config = dict(
    intermediate_size=320,
    hidden_act='swiglu',
    norm='rmsnorm',
    norm_eps=1e-05,
    rope_fraction=1.0,
    tie_word_embeddings=False,
    init_std_o=0.0442,
    optimizer='adamw',
    beta2=0.99,
    schedule='wsd',
    final_lr_fraction=0.05,
    batch_tokens=[16384, 32768, 49152],
    doc_mask=True,
    max_steps=4261,
)
Each number is 128 + 32 x the weight over its row's rms, rounded and kept within 0 to 255. Layers, rows and columns count from 0. Numbers have three digits each. The size before them is the row's rms in percent of the matrix's.

# o: layer 6 attention output (transposed), 256x128, rms 0.0659, rows 206-223,238-255, columns 0-127
# v: layer 6 attention value, 128x128, rms 0.0672, rows 111-127, columns 0-127
# gate: layer 6 MLP gate, 320x128, rms 0.0691, rows 0-17, columns 0-127
# up: layer 6 MLP up, 320x128, rms 0.0664, rows 0-16, columns 0-127
# down: layer 6 MLP down (transposed), 320x128, rms 0.0648, rows 0-16, columns 0-127
o206 111:144136105125105092149128196136127156050138159122171175175117098129151097086122108164153123093136161110114156120137188123175155071127144098097163163170084129114145139100111106096161193166174117132117142130099063121121142178154118176109096130159120173106097128123149106101183083037101065142125178168069109143137104145165114161142134139209080105183113102140118143090106134140141166108088
o238 086:112132140124095117159131239136118147073130109090153119143094164131120159108170122148153104124142111158124188200079136096185122124158118135109156139113150127111095148123117131106152157156163166130127143113126089137046100130174171089129089132111125167159078157154134106146175152127135058161066201182119149121135109144149105190143173159136147133114106145151163161114111036141199129175123
v111 089:116223136107112141090078113112076127134089184174112086140159147131118124160125166119061092160067171094190119121097112128137130140158103133116115146154150072088165090142135114180202104172137111147153164141096089191117111195118125143143144084133097214142136148142117112114117148136155096101122100152139154150099160172062133197148117168135138100140154111121163077124136128138155074158085
o207 091:160126119133147157170149143136154139103099146187101152180088083148092133075153127197110154125137162143094107158063149183104099129102149121166129203117085084117094148119150113139118197080124084066156112168131165191131125154113097095102166128160130135059079111137165119095136077122156114097129065098142090121165113128133115113083112145159076114127022161115136112105151093131100118104147
o239 092:130069105162119089180141103140086198100095082223154104142129114130157095162154078131136151171115122178104148132026136099176112149106118183155128150126106090146101199114135138106141130114160154086131120101103182155095134114177142102123113095115130112129110134125118161104153109074140121032097124139119140138120150102177121159160148115186166144152073198110110171071145119125139151143140
v112 074:179132154153065167173214109096099149118155137110090160154124143116102113137139181094116119160128131199138102195149152111161160118146080110145082195108146156102087039156132098157086054127168099166144120120190089140144072153075073169094115113123164067149135175160134146132113098078166119166159118106102164141107151130147154082143127156116152117099134095121133143122124140101106136159112
o208 086:162129138153138085187115131139127161092124121067107161111087066154098133143076110161123150084127122121076101116100128096104138117122140119170188129143118140165115188145097204117128136142157114142136079154122118087140136116102067140164146157128146146153104130124087078102063104121126159201137171102125130154182090149117120096139106074137058112207154120092142093059146139150075177068072
o240 077:172137154093143141131102091161092120105118134104093148092134138138122125150033108165149139139128135115119158099160153125083105107128138207095123116093172134127160151115135123052175120154146083118093180189164166092239187161140121067120172123127140104173141099146152078145111124157156099207109102131159080125105095122151141157102131062142110153139143153093152122093112096169128077120099
v113 084:129086079144165181154190118136125156104183138156052172132124113155156154133146106088111135110182094145121106161133170165142148143129145115150124144121030186094158146094182099074131168071099135145100087117128129146144155122146079175058094140133128109136131125103177100114111111087101131156171127138128128112088114100137159036115134080121124174151187106151172137134163072185106162128125
o209 093:126108124140139126137095056102069127128133085104149103038143169146160180179098117147080112130117113145153121073134103122091131133133133121122118086047174165168081094178096155087106145137120194142164123098099175102167129119092109142162078152096129129153177112105125110105089176189135178145134128081143172125177086111102168091115169090082124137138199123115110106105121121101096122164070
o241 086:188154128147134148106113095084121081130100167100170153069157165159149190131108130169181099149147135140164107152213142126076115094113164140080111152068163145133128125164088122113088117191111145133131108144200099109222062132077174142133132092104158113151155145144150108132137167184150135148180125086205162146100112157106165094106078136113121145122137077099141119114118152113151148115103
v114 084:140107148173088138109100146111142121158037106116097143100131146095090136135168165109172162137079123158133110149094125113129075130127117143099146083126077089186127163134072158117186109113099150090134184142180157149139129114164155109105171105168139184074127124125109207108127187125099126128156079138090141156133123112080033160125151074101127096187062163114102148133120178128103089123099
o210 101:088150121141105151133185099183161114136156166108100156150115114080146076132154131070124148072128123105122130167120143127143152065125152147091121172157151091160176117116156127093128158107123100200093091141084129184113126171168153125129110127163133185053130124119149142144198111113060096123164073192116112102145165156164115122098138174221160064125130127180114179097107132133161133128157
o242 084:151101133148119157130167165172069063115144203094123110131143156084110095137203055132090132102167178136112181204193125107102109065130147109150108195118169076165139118091115124110142122128129098153113114165126091117130153153182128122115119152139095162136122145178112141167136134128150088178153123199125121154132145149195162152138124168163158083104137144169119150103084116164186107171113
v115 094:137036110083179153129153136126153118179101125138150186125064116129122174156169179165154139165166179111145109166120195077068139174064129170089140167157157126104104104111125153106111138128135184143126158168146129121114122134105164093117162103097129076143141140091141189079141144145063106094120124144172087090133097154107176158118093070117129063132112138121121098113160185175119164108137
o211 114:126125119143155113128088146103118130154135149170157109073159129140099104059069096062147168122138189150107159130107137160177146095169103093075104121211113135119149130154063075148114122142095106132051155112056140139119115161114125088097136091149092138147120106036147165182100146091092102101138121098124131137106174069138110130146131154106204124128095115079135154181090099183125142132128
o243 081:104173107130113173107104073112107165129166131104197125058144095138112078109155069044197094161132131104086115124050096144126189123120112126088129100139157134148139138147046088108159126153146112145084168132065163087104109171164144140141158148112078116112093167087120186189106109165108113141144149133088136160086127111119113163088137144149170081111124170124159167131091096122153126125147
v116 093:070141087145109054119077167153163139100105097105179122154147122144105124173150163085138128065136120076051170093166147160164154098113169123150099102081165101047130108188125112114124142097134148128100145142109120120118129097120182135151073141088093066152105163177153091118144090133137135143135120143108188119114157092186159164132118197141124158094123105076115118144064167166131099168151
o212 105:148149147148127065116113193193101056101118127092173164255156121140148098155186189143147109146136175132132128169133158117157094081125078132119186125103143130140093114166128104154147128156137113128121138088173066135131123101128190182120119115140104116137098108133109123168123144092183170149126151114133151145067149092133154100128111087139173120120068160156101052108117105109116129092163
o244 106:117149164143126146133110229154173118123131159115147170239145119130092131109148173100097095128126143098153094140137100166126139186142122083120161103171109145140072106167138115129145173101125058114221134094101124181147117138090095126087161120131137155098146100083092114102108135122144136154135166069170112085156093170080101125122128110156089116136121101120150086183180112122065093076112
v117 083:099091119060158158155144125161215142139179128161128167169156139127106163153196116190129126172154143152119131094129183145044140146113145129070080163161213152118114037124132138112121103155128173140129135148095084172112154118127132161139093095118146148124120104101141176099133169126124112106149123145122063146138106137087097105121099113125107077137141156139164097138144044160067166097118
o213 082:152123094116137071117085152101133148135102135113186083036144094156129164058133096096149130074123103131111178096065148086067120114110133105050142099125115124120110095096114095109141111115108109083130133121115132107134164120090084111108154030172099153152138130117096071116107144105106105140110157079095095165167133124149125105132064135111144192137129137059087185148103091175087117116103
o245 096:122150101139086075154138082161093152066049105103244129095114109103168134106162123128212115135158090174104152165109142098145179094134138142120147144124147101137137136110103155108115118139149136126132140125096138115141121129112143111140109119080105130116090134117096129138115097125147141061126140139118166170070135065178138149142129151185188197095129169090072190159088145177168100158182
v118 093:058177158126056139161039136161147117117127178144172118133123188127130113163125112132184101167157091143094134115104095133114116148179137181175124138149185145096162111205118132140159119147149131149098158129146091153128098132087110073110147129114167079111164102158137024071139112106169070130101089141084174112162089114144074128131122170170111177095140128123129090106123114135145115160130
o214 097:172177108156139117113141163209103092179123111168107163195130145144066124168148126149099094161099155154105134172164093157135075145163150166143155117081107120106128142165169128122125128139130118115143142151184146142178104122133134120074125141145164114146146101186073107078156147091212202102126089151107107154107132173109171081149095062160145150133097046116133142151170114151151119109182
o246 095:168148097154091109150175107205100180108095128147187135136136109100087113150119110088103174122152117167105131128072094136103163170148107158170143071150081105107130146118142150112111112111134110093140124065064153147114120152133111128093113155165135140096093093111106135129135128059098178071091128157101150148157104095110107121159152089206182139187116106094084206127114148144149146128230
v119 089:073119122150096159065141126092129146137100100123119139131116125095128083086198088170107131149095093139097111112128094129158052109064132176130117158139148131199113152119082125124158143152142151103164163125130120163169132134126121160202096150188146200087160138160088143151136161116165193132179128112051107157104135048067102132116160161144117127096101124126123152157150070061124125115110
o215 107:080150117140098165125185103165191138069110125085131152113137130081140157149177147161131094092166130124099157133150168108127157073074162170053141161140160125164150082049168172136164127076128111105150112165159103098127143127151139115126139150080156157106100174192118056132143127157103099160137149135123133129173099164167090160130134155180085129062163152167147204096128174136125119129119
o247 084:165069153127079123091150155176096103056116094103120105162155162094129115154112136150077127079106146124126164144150115076106139129155107143081140176122153108144147095111172156124122113137093106090166103157181103110117149105131113106130078148052132131096073140210114097141098148113094074163115144122149161185134162158126109163211120121135138166096091129168105205152122143204165112167176
v120 085:146122156179147124154103093136156154142151145111103132122184210135116108106080102073152078138083120184144109162116153152116096138112147147119196105113107086098136150131179083130101068159110162109134103137130148071085114154165065059111150105114090154147107128120127080121137097112135111150083114140123134128086127090106193083112113078075154224150192118114108176112055097148140147137147
o216 092:169128132095146138131177092110142125145147112143084141113142171085140128132048106165104145190107054164168110130153141130084154187160134105171117111073156116139135192142196100096094136174153155164171147139154154167162171096083110171118108139141200117171131096147144133153071099070150164131175081161134132136083134120119147123064133065084170130130126128103088121084164132079144156145127
o248 100:118115115099151129100131084082174167053131127142131192089191135133122195141051095205163065169141051136129127119149127157099135173133192084158114090108136180141114150074145088125123116142150149143087141186118119135141110126108135148100127108180150119131152162149114095131086131108167177139177129105122088109093110137128129095086125067096175101152181117127111087094160103093116131076091
v121 090:149092148122118093125112156059160137134049094077133111136072085138122124185155146083171136082143143045103157036153144122120172133119134140141118135153175053116108130142149177127128189111165163149107122143071126116117132134116152136118152140110114096130097080095114091120203067130126140103071105102164105095141157109153127134109127105151111086133163150093075094199142184145144149149165
o217 096:103135111163128142112120213143114104166139120149191108219154141117099091137157137075152122153145128158107132149107089128163146183125100111117138088164129135072113090162070072138091110103131115088077148127048115127135099149162147084102122186107082104117137065083118189155070164152140123086125172110125139102065127107119119146132143133117200157117147160121103130207097105118176101120155
o249 102:070171125112147127148127213143173146157153160095099160226146123104145087122141126081099123081108096089169089104102101137127148187116113129121146081190124118142076123186101103097138130123116074120185123127074142210124175161166075128097171145165087163065170137085129133118068136123087125145114162110152100101144119130106092149102147126108140108142158134109169101146114089153076089123128
v122 075:179111165165140091132122130107153120126111156093201152139059153116097144132101116169136118125118136145124110082175172124104230137156113157141113163094200147067085140146154128151144163068145149156139124067212124153134093096127135141155107145089094069136119159092147133159129062132127093136092107155150133117165092173162105162164158128173151070141131169135129116085149188176083145157135
o218 091:099112138106166075138082241119122092215148157175157091179134130119095083110111115109127139164089175178109146118143119095151120099184086171109154094139147125101093186168087096130083119177147130137090176091064123134128125176147076103119154098147150105145142130063148177156154149118109121121100154130110171115058182120106139127145109111128116149149124114135148098149111077179167093111119
o250 079:076144163123154087092117198180110123167170147118087100166130092123106117078049169078072140128119227121072108070116165109131063143184138147140140078143115138112113096154111121128103142059117129136121150141060181098099165151158085095152189159170178121110113126115148109134118076115123133152128127126106109135135164165101107165076163087102079108098146145129168101128126135105106119132141
v123 081:141187107162144134102095124163092149125156123176117177093216124119165122103113131163095144092169133144189110148114184155124057120065110140120179141104121161198072146103167138163157089136140096073113118142167112104081127133032148121171152144148131179162095157179143156144081121140135127112197128141163201166107175128130144156132171139153113153150114151151146129101111110102109124085142
o219 083:163119100121143133129107130130201121132103107177129131153129112116099141103122166196129136132130174120114175215171105166102115107096153117128121160125146088139180132090143133081117152119059138161134096139181109115175187109060182150175165075108146143141058183203171101123167112137202084138149120154184107155080140128099123112153092126117124095159104156084098103078082121146119110118138
o251 102:187073098176110150118129077097151165075093102198113091131109121124146116126107067141170102159126143129125177180161075132132131096132111120130118215074145145119173149087116121120097099148109205151074107070179099117142115085110171150166119054044123137151091134120164138134168120159131086078108145132129178151144120123147164114130101147159163134144101098140089133085126175145179150130119
v124 090:150120109076104126096101128083099067099066199101173101135133122167133136122140125164228144151130147120136117166131122136144171119121131180144157123095163070096209167156069165112161188182175153130119171140120062123103115118125135181142140129127081109137157146156207083146158133136080090110101097144139133109118146104084170148129135117137120109103116130106131081102104175121195072155127
o220 107:110131166154171133122135148138076069195093144156155162192125111198117108117151167131161124133149187146078136163113122145194140082142126157126073145125129091086121129195089098175118130134112116104109125151156117182106066107149159114098126167103126086095101113140147178161167080140165110082098128127139137114057168162136137074113152119160170100076070100173134100168132095122172130132195
o252 077:090128151105135120132153109106133135128152089164110141120125066108128089144119091125101125099078151117139119171089124118138168156165080151106114118135074104139120126149121127145168149118097100105172161172076202126093127134136128073111189126177165080081074114127145168168088066151084126172131119135158091112089181177121087141100151096164191105142067223131168164165130089161123113122197
v125 090:164060147150130159074198111132081149118154116129104131096131061105167147083145101179110117118124149096150139156091139148094124142123164122090176146126109091141185155117090085137166147169135131082146154153094132079162127118122144121126218144133059129062098134156078138099141137138142174109109118132176039101088108123099180144099106084092126123114097157165134102187156119142154120048135
o221 099:101111138122117190065140000120145140098112126167080103049089155141142113113182095113113113129153126113120151133096098155118131140086143142100098169122095106125183093087149076133101104087101114126123116170117156116113181127083127113139150128120121098103092159164119152157125105151111090088101077124170111128125145140108113197119131156112195140061080155148128182132105138127134085153153
o253 090:065137113088149191046110050059160141170182087170088172139156116118122115127133129051105109137102101059120130122134116175093120126095081132195104161179086121113163100137121093109078155125075150132100087174089164107080118144104128140100137159178149113112168156127144163162126117155071108164115123115148136116165159162118084184105119124162143126125093149186142138112126140136101142124173
v126 088:124178117073098219168127113122198096114113118157138132170133150115070115158106194182076162144138148107144147101131132088105176119102073153151129143177135111128163126132161170111117131113135128126080097123116112126125120101175085159106145114107238104139119164182146069147118145153078158126114159129102178121081178088101112129129180140111117125100136125122199139092076120110118117206147
o222 094:122110125145146115162064193112099142137134108095176152162176124122103174194132097136133104142119115154117092141070148091160087119138140122215122065110159131138101123155055151129118103136128137149103141090126161151189091083138108099128157174101065132160142116162087151072105164173176162095112145111149159096104145138106157045151143092066181098141103171117114101110180073115131168121139
o254 089:155086124165100076201149096128060175048097109124159103119098114079150090149175069153174135119125082179130118139076125101171151121142096180148134156098168140170155178120098141135091095142123155138094111111105145146122145117149151093138096167075130113159080100184063124134146104122124106093096159163080177164127075109173138120168132121155176171119123162131077165086144110161136152170109
v127 085:061151118080144175161147144093177117142155126159137223120137073137092144129103128115114115150128170117139139133122139123071157111094095126115112154123157147128109062124142111141062188043103119149128172168188134156123175151153127122109095163137131082176130141113105145096045099114053086081164126114128113139115099164107100115122127135145140112149122126115182161155172091119040071108106
o223 084:164091134120125121154064146112135166110172099104188166094157128128146162151102091117094150122072194088143119111126152077049139122105095127138118097174113150168135112131053125096132154157072137136100146106089134064111113115106089121123139073216131112144153132074150165107094168131071137114128163105145135159157150095118120106121089066079158128178153161092114075135105074153093151082089
o255 100:172095076170064106161141066132088186086082092160216121133071166172175114128163093121141150160159150190096125149102111103138122071130084161103115150115140132137117144138158140102116117187152184120106110100104109090138083112110164155155074116100086127140099140113118122128162141101097134062095143128136200142130124097190180128155131158165134172166107137106114154142087100146176176150159
gate0 120:196148123140133102096113111078162178127153196154123118123131133217106093099082127083127181135156136072117116145083160128148119161182146090147101160136082174192144187115073129136140128139105088136163157147148066083121087145111100186138187056134133111177087103156118175124085168157139107130117097099090081163123123151063150103140123116106088141150108106094116120155088139099150124146099
up0 109:150117092152129169119090119039118122149126154119141159123137037119120045085100122133132121099146153150118102101134152129115144219179091095140105082109132164135150204069094107050123147105106141128131147148115125110099138163122145146100103058154136167197104135090167125139076101090105140175124100118085090159194065072105108136150095127129123123154090118124128071134112125109122117137142
down0 108:081096121111136200115146144156119110113089158173152117105117158089135075214170100168124108117176135123102132212124157112135157127146141142132152127107155128090149130093086150118110075078153115133119108066156154165115134166136100097141102193113085105170098135068079139127159081097101149145118114160124130098157082157138135177084163131167146075073080107151120139094148205168104193117156
gate1 097:129148150092167141095126145142135082087122144098107162150075126126114143125105170138139173157118141096103145160159157130086122180113196143159142128107137135163158112130184112147140173110070069147141126109174084101145142147152087187168219076222155119098136152130165120093194106100156142141109122121150094131113154132151154139125119046127122092160140134169084071131129130064051167109132
up1 101:061092094112080069138146107110168165148091117122150086126088191124090145165164114123147123141141089131125179138107038197169145125171125126174189097147164110119149140166096132154125078116164120150113120169109171182114165138115158117084051101107095145129112094103106073114116149164102107129094146159095162144142144139119134154138124157093174126097105123074115212154145106173146161125193
down1 099:151096127115095129090073094104093121076110141149247127116120156140167118144136133146179133156121171179176106148122132127119180124107065164117145127097148143128060194138173129126132122165113162044176147120111105128120155106106140146151112123083083111108116156126100137127116165096115115116114098158182159157187113138148137149115145139171093136071120142079039172141129080121202102138093
gate2 079:121125177173145144151151115193144169109136084132178156072135104124119157110137132114117132191162135156088192132103168120060121105114161153107144127121137129158106139091138140123159107175130171088070136087125150050142136100076097150188178130151119155185149146154102086139139127151112132117092160117172116148201128072188094061107105101131124119106174180082154143136148114199097147111074
up2 079:095124181080150100098144140131160194164180133119118094209117125159094137108135163138114118085093081132164147164154156109179190157142144136101160155072202139089199125157120165094106137142123143131160173138136130137068116181139131145128067145084149124088084090137128152103167113109167089146142118169110111136060156146149186145099132114103107130117099093154089163114057143098139190152157
down2 086:117179153147124194163126115174106135094090119144126177014078137119130155116148121128108153163101160147093116106089071159059105147091139120158102104106121119104139116122102134177162123076161160132062125118077113099150109121145064102139176193180123116150140167086136079144115141143077147094130140102133142096206087114150108110083166135151087121087158149108133127183167091092094113104119
gate3 076:065120126084109127134140141193153100131140166095083094158125145078118125155175162132133128182145161149127087053189063121087177130080142156068160086149167159196153069160128113141122129157149132130131136161152133130131130177134144166086101066143158132114152150103166127133121116095150119160132077168086207119171173149161102139099105115149112111116178097142158107119091182107095062138160
up3 082:150087152105103106144148078077118098124151122127155112113117149162160171087134148115159120123181101126126116114141160185181171112210070071091089147185111126125116143154190157091137116110108183100141131120109112106077116122188105142168080145203116123119096111128133090098133161144091177134087171164115115145137102095082141099149106169162171105119073085117093123127146101117231140182133
down3 084:135125115165140137098097180150104139150107104112135138172085109141108136168130141073124143160156180143119092074145076127185111165131094131119123100089147116112122131130092157136121118110066118104174071088123164166122182095070119131123109150097111052126114112187126140083159105102133143151205152082125195200156099174154165069140148106147053136173063099119064135117126097114133111089132
gate4 094:132082160144113120154143109117148103114179120163136132185113147125091104117159066197046142090146090100072104106154205137080094163139138147175156155140108078151125072120102108093123159068087110159185105156148138123162098094139110154086127137134195083111130114123183100146147108193124172133126121140107123125130131078130118168101065118112086088191152111155135120067119125123149192099110
up4 098:206099155150162122156162139100128091114122089120131084198104165134153117107141106188107126072142138139161092128105170199177125168094170120139114168177090211130152116137136100076103165084162165097105152094162140115098107117131079158119196154135148121165125125154156168101116148156092155157215095142143124148120119043099120104157133145131100138149167089170157158094130157150088162129135
down4 102:145196117135107103174103111117099132119150165177107109167075113093085174142127152129133130130148105092111064106102165101110121128097093111144144137086175099153164143162074071136104155101180109147100163154138136112061096110178107156070104099124136140161195122095154111150116144112174161143131096191195157127136064137113047105116083082173125135186170127153086154092097164099129100142150
gate5 113:110153188122132099146145157140098110182122117108133135140037145119065176116134094157150145128173114176134144175128108133142082132176132086163183173086128101129093103174138121164114140140112096151127114135125181143199131132161102158171103120167140122118114164096136110188192072141197155142137099103090188146102171153203136165172139130128175068112157138098127092102118103109069159096139
up5 106:109154144126166118147164146143096116144100132096112113151107164104119183149085200121131131144159161235111108157108069163137070128135119102085150131114095122108149149134180106151170158094143132183127110126113151178160141110172132126177069100180107148091105188118181104185149154064101183124145072096119185110132149165180104155150171122102119081123176120103143140129120102180092148119173
down5 103:170129093141117071103110124110138130129181192128081102168128105146153104114137115095153139133097073066118112083171154154127088107128102128118100099183142188126108149114101092107102129167117155093127105143124066112125149118084135139095103144124133157141107069129105127154038124118112095137097094139113093175101112106050127075062130126158078108096167058173060152107076162097121113106063
gate6 106:128130152067128116097122166107145153195079087145128099147087136171132152096101169165157166078142095158093167112142130096117149141085132057080198152163165118080116113167109128152082122149103101085180109103106151139129154189123099116137132111136148114056099103140123148160110138148146197170200148111114045119164099154094122175123156104151144105152126177101138074126116149090168188137104
up6 111:104180164124086086140136137132111098111105140078148154132167132108073137131205124044110075088180149088164126140175182099138119131180102163112084099113098132106113124168141094120150119119109131152144140141121120113119209046148160145117093082062127192112116189148126167124143143060128128131111088148150132076125148131212130139114070156158157110126113094139126171123127130155130059147123
down6 111:093150168127177109114088142060131137188135097116131085066162088183114053189121135083150113114159149090145088131175127125105159087135151150123162175145137114127143089191074117143129086170111152140160123114075114096127105161126126167129150126107111134155089134114086143139119124109120084172206122112061190164097090120126143127099121100123088142166108102058071167140131096105123115184077
gate7 107:139150116110096119121117163159140142135088106172166123184096105136185129113131101156114123128158068156132086135106193096133217119124120070120173150088069153139117097140057136136108188144090166139186093187099142163148123092117135120184161154151130089067139138158186135089152074137107160119136121133192092151107097167122105116102104170100134119139052091128119117108074112115134168071147
up7 098:078144054109141080137122171091126173138099145150143111109082118148133072123039109088098146132155117138161114156088104134161113153125104125086168096186137202138166157138106135110098101120106098153083140125070111156123113130084118142183137131146154143149127080139121076098117156157136128058110108084152118168097151093163116202137125113091109012071157144102143147126144136141084111175130
down7 105:157061175142186072108100172124125152166170160170112116106175103114105168145100095113114124096114180188109151095138157157137078115141107094123155120193106106141096098149064170122108135095163125114187206126162161139184122138121101095110128162112097135125128131142130105128150148084127137083138124130096146126182087113099074133020162090126192112137110113161104086122194086117120117102124
gate8 090:185077125147135120088152110110091092141178120073122078115135150116134152115144148136104186166152179106135133112093066128151138108114138161077078141176079167126091157074161130132130137097145128092064120095179044139135115134169156074100147134111125117164141132141117131123121177130100136081142054158125132114150120160137198170144190118154110139147172117135127167054129166150122058125056
up8 092:127099062132097125136126094167138089177147127080134114103120116178131230084191140094089114157156152146105121098154109140155104119117136121119149152125162117097077124120180171123154175159130104144093110112174118179138066157139147111136120081110138155129143186149109096080172168065117121146096168143115197097144188111118065153194163140179095131092191118105149126136177116124103104143088
down8 093:134127097168158123116127186081150165094110164176136171198142126096145119165094184129118136126152028113120104143142138179119129142139144103110157145145125161108197163157053116138143109154123120128151134086097125075163117169121090159133118173153070142181088140071086154166157174119133128138122132095178106140061155087153096130121148057156147121155142169138134162179102135148089144151202
gate9 084:103113151146132138134145161070140097111125128152103097180150157170104170156149093125074188081136118123097114052101138052123146077090154099137173163102097130140129133156093170125081147133115076077122095052194149148133146162164115165112130106103162200106067152137145117139184076145149074158193132105125123100107129151097130112142161148148097180124073085141149141076129115125100126079130
up9 095:126098136119174187151209076129123115058152086106099082100093133085166078186123114126083153125167184118138119129085150096148079079099122162131183118138126129142134128115138137136146107099148101160100138122177174099117124141195107083144166151150072140145143145163132092133078084158104093154158147124177140155089164089163136104108134121079177202100115129142093115142148104189072180120159
down9 095:162067146151161167098222111150133117125158073079149123126099067108155107100105130124128111168170137165121125192088120118131104153083149182129088123202098082151156121110174139171169062114136170154140191162127144088100156127128136087090113139174101114168174166135086101134063134157086132125068113174189133149161109119181107098098134148133124149087084139132098116146134108143134107158160
gate10 107:135108135113088112204145142140170135149145121126104154166143084149155124058100093188093168092176068137110105142088126145134162121069091097162137104141164151127110150129154093097126162100026156148061101126113130182096118105123195183122092119168141091093124078177108180135136129097156119178140091124118179134145089067096103119137099112153151089188117100134099140081112092130114153134108
up10 110:067145112181128150071131147085106061145152133149144124098133171104080161130138105131107115123152128110126174136159142164200092126197184095149121150098039099078109129124143122113121107115114113114143126175120132147157156128143097089172143114098172139142141170084183101156156098142158096100132206095100086117129154125239137167170094169152133132077104102128139060109102143102147130115157
down10 104:123150094073111153062171172143135112138125143215165164135131136137136145157108155138093195114101202081110153101161110154146114140108135107112117169133182161158168130156050096170160148131131146129142146128150133167141101115116079137084128111118115139122169153134141115092138144140119112000126127145110122135160060140083130131114177076112039129099118125125114118113118180093127139091172
gate11 095:121170123115119213111093134115082117159191132144104107178159155112172158058137151103128095125159147135124079102133147139113116155085084168083083116173101111173130039107109113185193133197125181117133088142079075102149137116078156130154112143136161115126137132132127108170128144157124070119133127139162132122121171107155083152160200171117099074111104085127130119122106097068116077167127
up11 102:183111020166118146077137103146060146186151123151131205131152152104146152083131087152088147165107127171127085089094127176160136049149169132096151147124101128142129104139081076133148170131103169158113082165131120146158099111143163121138140139089104086066112122133178127111115155076134149093089139109140145116149144116092113092156113047100149068130133130128156149107139103088092095113182
down11 095:103119119134101179054128000104089095173136204132118133148092127164112119148121132090165122092142162148188135117183054106108103134120067155112134127169127156105137107119078111132121179113116069148070147127095158153119157114097137178123122137160114103149154125118127191090134132166163117125140137132109126091107084170114127113151157129120144112105156136130107108148103151134159127157127
gate12 096:117134108117171173087112103165118096142117150126157150125156104074116094103166115157132151174188127091104134157142079165117113172100130123073174156094133087098132119149171143176119205129124130183163151141152098211127090142128119090087110153120158149059138102117105048177202110126178120128126102060050141165141138118094130179117160114166130103090114099128125166108099115119087121135180
up12 093:106136076094076102101158097114173126128126143108185106112155092144152126097151111069123132160179163105077166141152103125103050102093174117095038079076141154111149211117158119115111157128150114111159179164180081107160093122183083128147123129124129156092107159193087115090152144090092103108119140140171161109126173075102158146109119116130076118100160148174150142127114168142167140097150
down12 097:118144144139138120112099144092147142139075102164081133157136092155076114141150135132136101111096103218105113121094061200096137149151178162174154129126199121081182122171069115188170123149110115141161123166133121093078111141087151127143156112144112151155127086133115095163141141091070158123176211114145119126093114129158073139109111072165179108147097125089048144109097096136084140121144
gate13 097:177102123049130164134080097094088135165127093128109132127136146126064190132130109132088159114055092125101145124122153054050149179117126160115114070118137145165126129138132135106186131146138164115124068068110107130167126109126139167151121130155130120158128111157142141026101119071118146118097125161137149168149139130089100133090097111225123075139136110128108124118206154096093150134089
up13 095:093127132110110153184089108050196138137088163197113095098108112136175110069149049102119152105187102199138123149151144211155134134115114095087126142169109146086099150117119094140093154090111124110113131112103151137083168114155145162159164131121143145077131159185141108142123158165128120163125143162189126088161069093151160133127131105087137106188149094156150098148073126102163102089169
down13 094:158142187169132103172090137107113113092169110128132180070094161127151115121139203105168138180067118134133126116111143107108116135195089129173108103103071114128124182128113173181139104169141165183152051143064140127130166136107184071167105095131115101138132142057102204166174144110156133074106125122137179092126155147112103091107139121100102140114127122116137146131193093143117129150074
gate14 091:163131112167143098144117106096133198154133090106106113143091097142099104132133101139163091129144051116170152108091173106130118132161148140129129125089158188216115128154139126098098139185115065117126115144112099147122118129131142142186057102146202126156116143180145166099103161125083133129135137133161089233164090090087147176135109144150119086110084130105127156151079097064106153175076
up14 085:092180120195188119112156163157165116112206068120189117153127181137121102187137083109150080121175133127115126130084131159166120155116134116116238185104112119160126074116116144091165152124079145140103083109094150199161170082113132131173121144116174094153176168086136137176157109158158088116125121161143134134091175129123115111060127130127151129139152164150104124112094118085118146151142
down14 089:089109164105100119080141094122071154096150135000104176082136127146111138120128147112063216140067204100122113150144111159150144126159134100104103129157140093094120176073090115133105144114153133161118127111136128122107095109136147108097115129102098127160134094139118091162127117127144102121162123124151131090159071143112165125146169125137163133105151081179157091124220148110165094127158
gate15 109:096152127149152098183122178109110154135110107171118153123109106099157145114130129219098204103153097178189084159122160134124089107129052092183139157140057130102099165136098129118116176136121131084123081019109139164177149122099119135170128137157116074091062126124107165161132083076139124107187152169138087106145105102113159094114079110136130110151135174115122115135130152113157137150127
up15 103:120115152115102165104184098119089171075126190111161137135129100118046136173113148132093086100106135105138156138104146125155156172165107213082174131096124108149128133158139173102123158114149153151134122110098138164102136067130172135089121096097157107095151073074134116144119133177159129149102091110115110102090124141157093140049125181124065150118024129171166133136132137115120057073138
down15 109:125141093131105155115101122094070131114132194166135139100106122114122151120076089098046111113079126145152143088138056148105098142149132180138092111109132112179174132133131131152122128108151085103158116163134113175129103099115158099053105139090186166080118176178197089081118130093141147096119145095119144113094119141079154127067138141145196168086205125111186111178161117114143119132070
gate16 095:129055086152145074117138141111156161131117139105118134145093103109130123082147111155088134100182105130091151167200116167139157063153167153131194094115139152170116125161130170107131173092184158100096116071118141170160154088128170091140122154090156185140113134134144150099096080141162144154124128081180169094123125100161199119104135125139131146161166142023110077113124133075120160074142
up16 091:101187119154152079144143099151084070166145079108138134103085148114097113147147156132174165200120172135062142095107141161228111134136113127106095165122073131136125134116175125110137150116151123102158143145193168102130107148190078131156106191116083119135124155129154138152140150203081182088097133112123079115147119131132138068117068157131124144071131137115134108182177125178088089120158
down16 095:180076095104143124125108134097164177091111138255155109058140116148155186117117100109135170180182113134197166134114140132081119118121145134173116137149161112129154151182123077170148090132075108125146158120120101106117157166088067101124123088158152134130097106129085104131109125119130057051127131130113119163108125096142084165134120129138098148180090116151170162143120132127182166122180
gate17 106:131172166157084173133045167127138117143145147165156106175160134170183168129154104170096162116145115126090116126148194147025119096170167143132122188092129144184168137152152173115098089159144117121130135069126065123123111102161121147190092140129162153098074156131127088129164163113079161151162120095154117143099155077126101159101129098124109113141169114093138151113103109116055166119079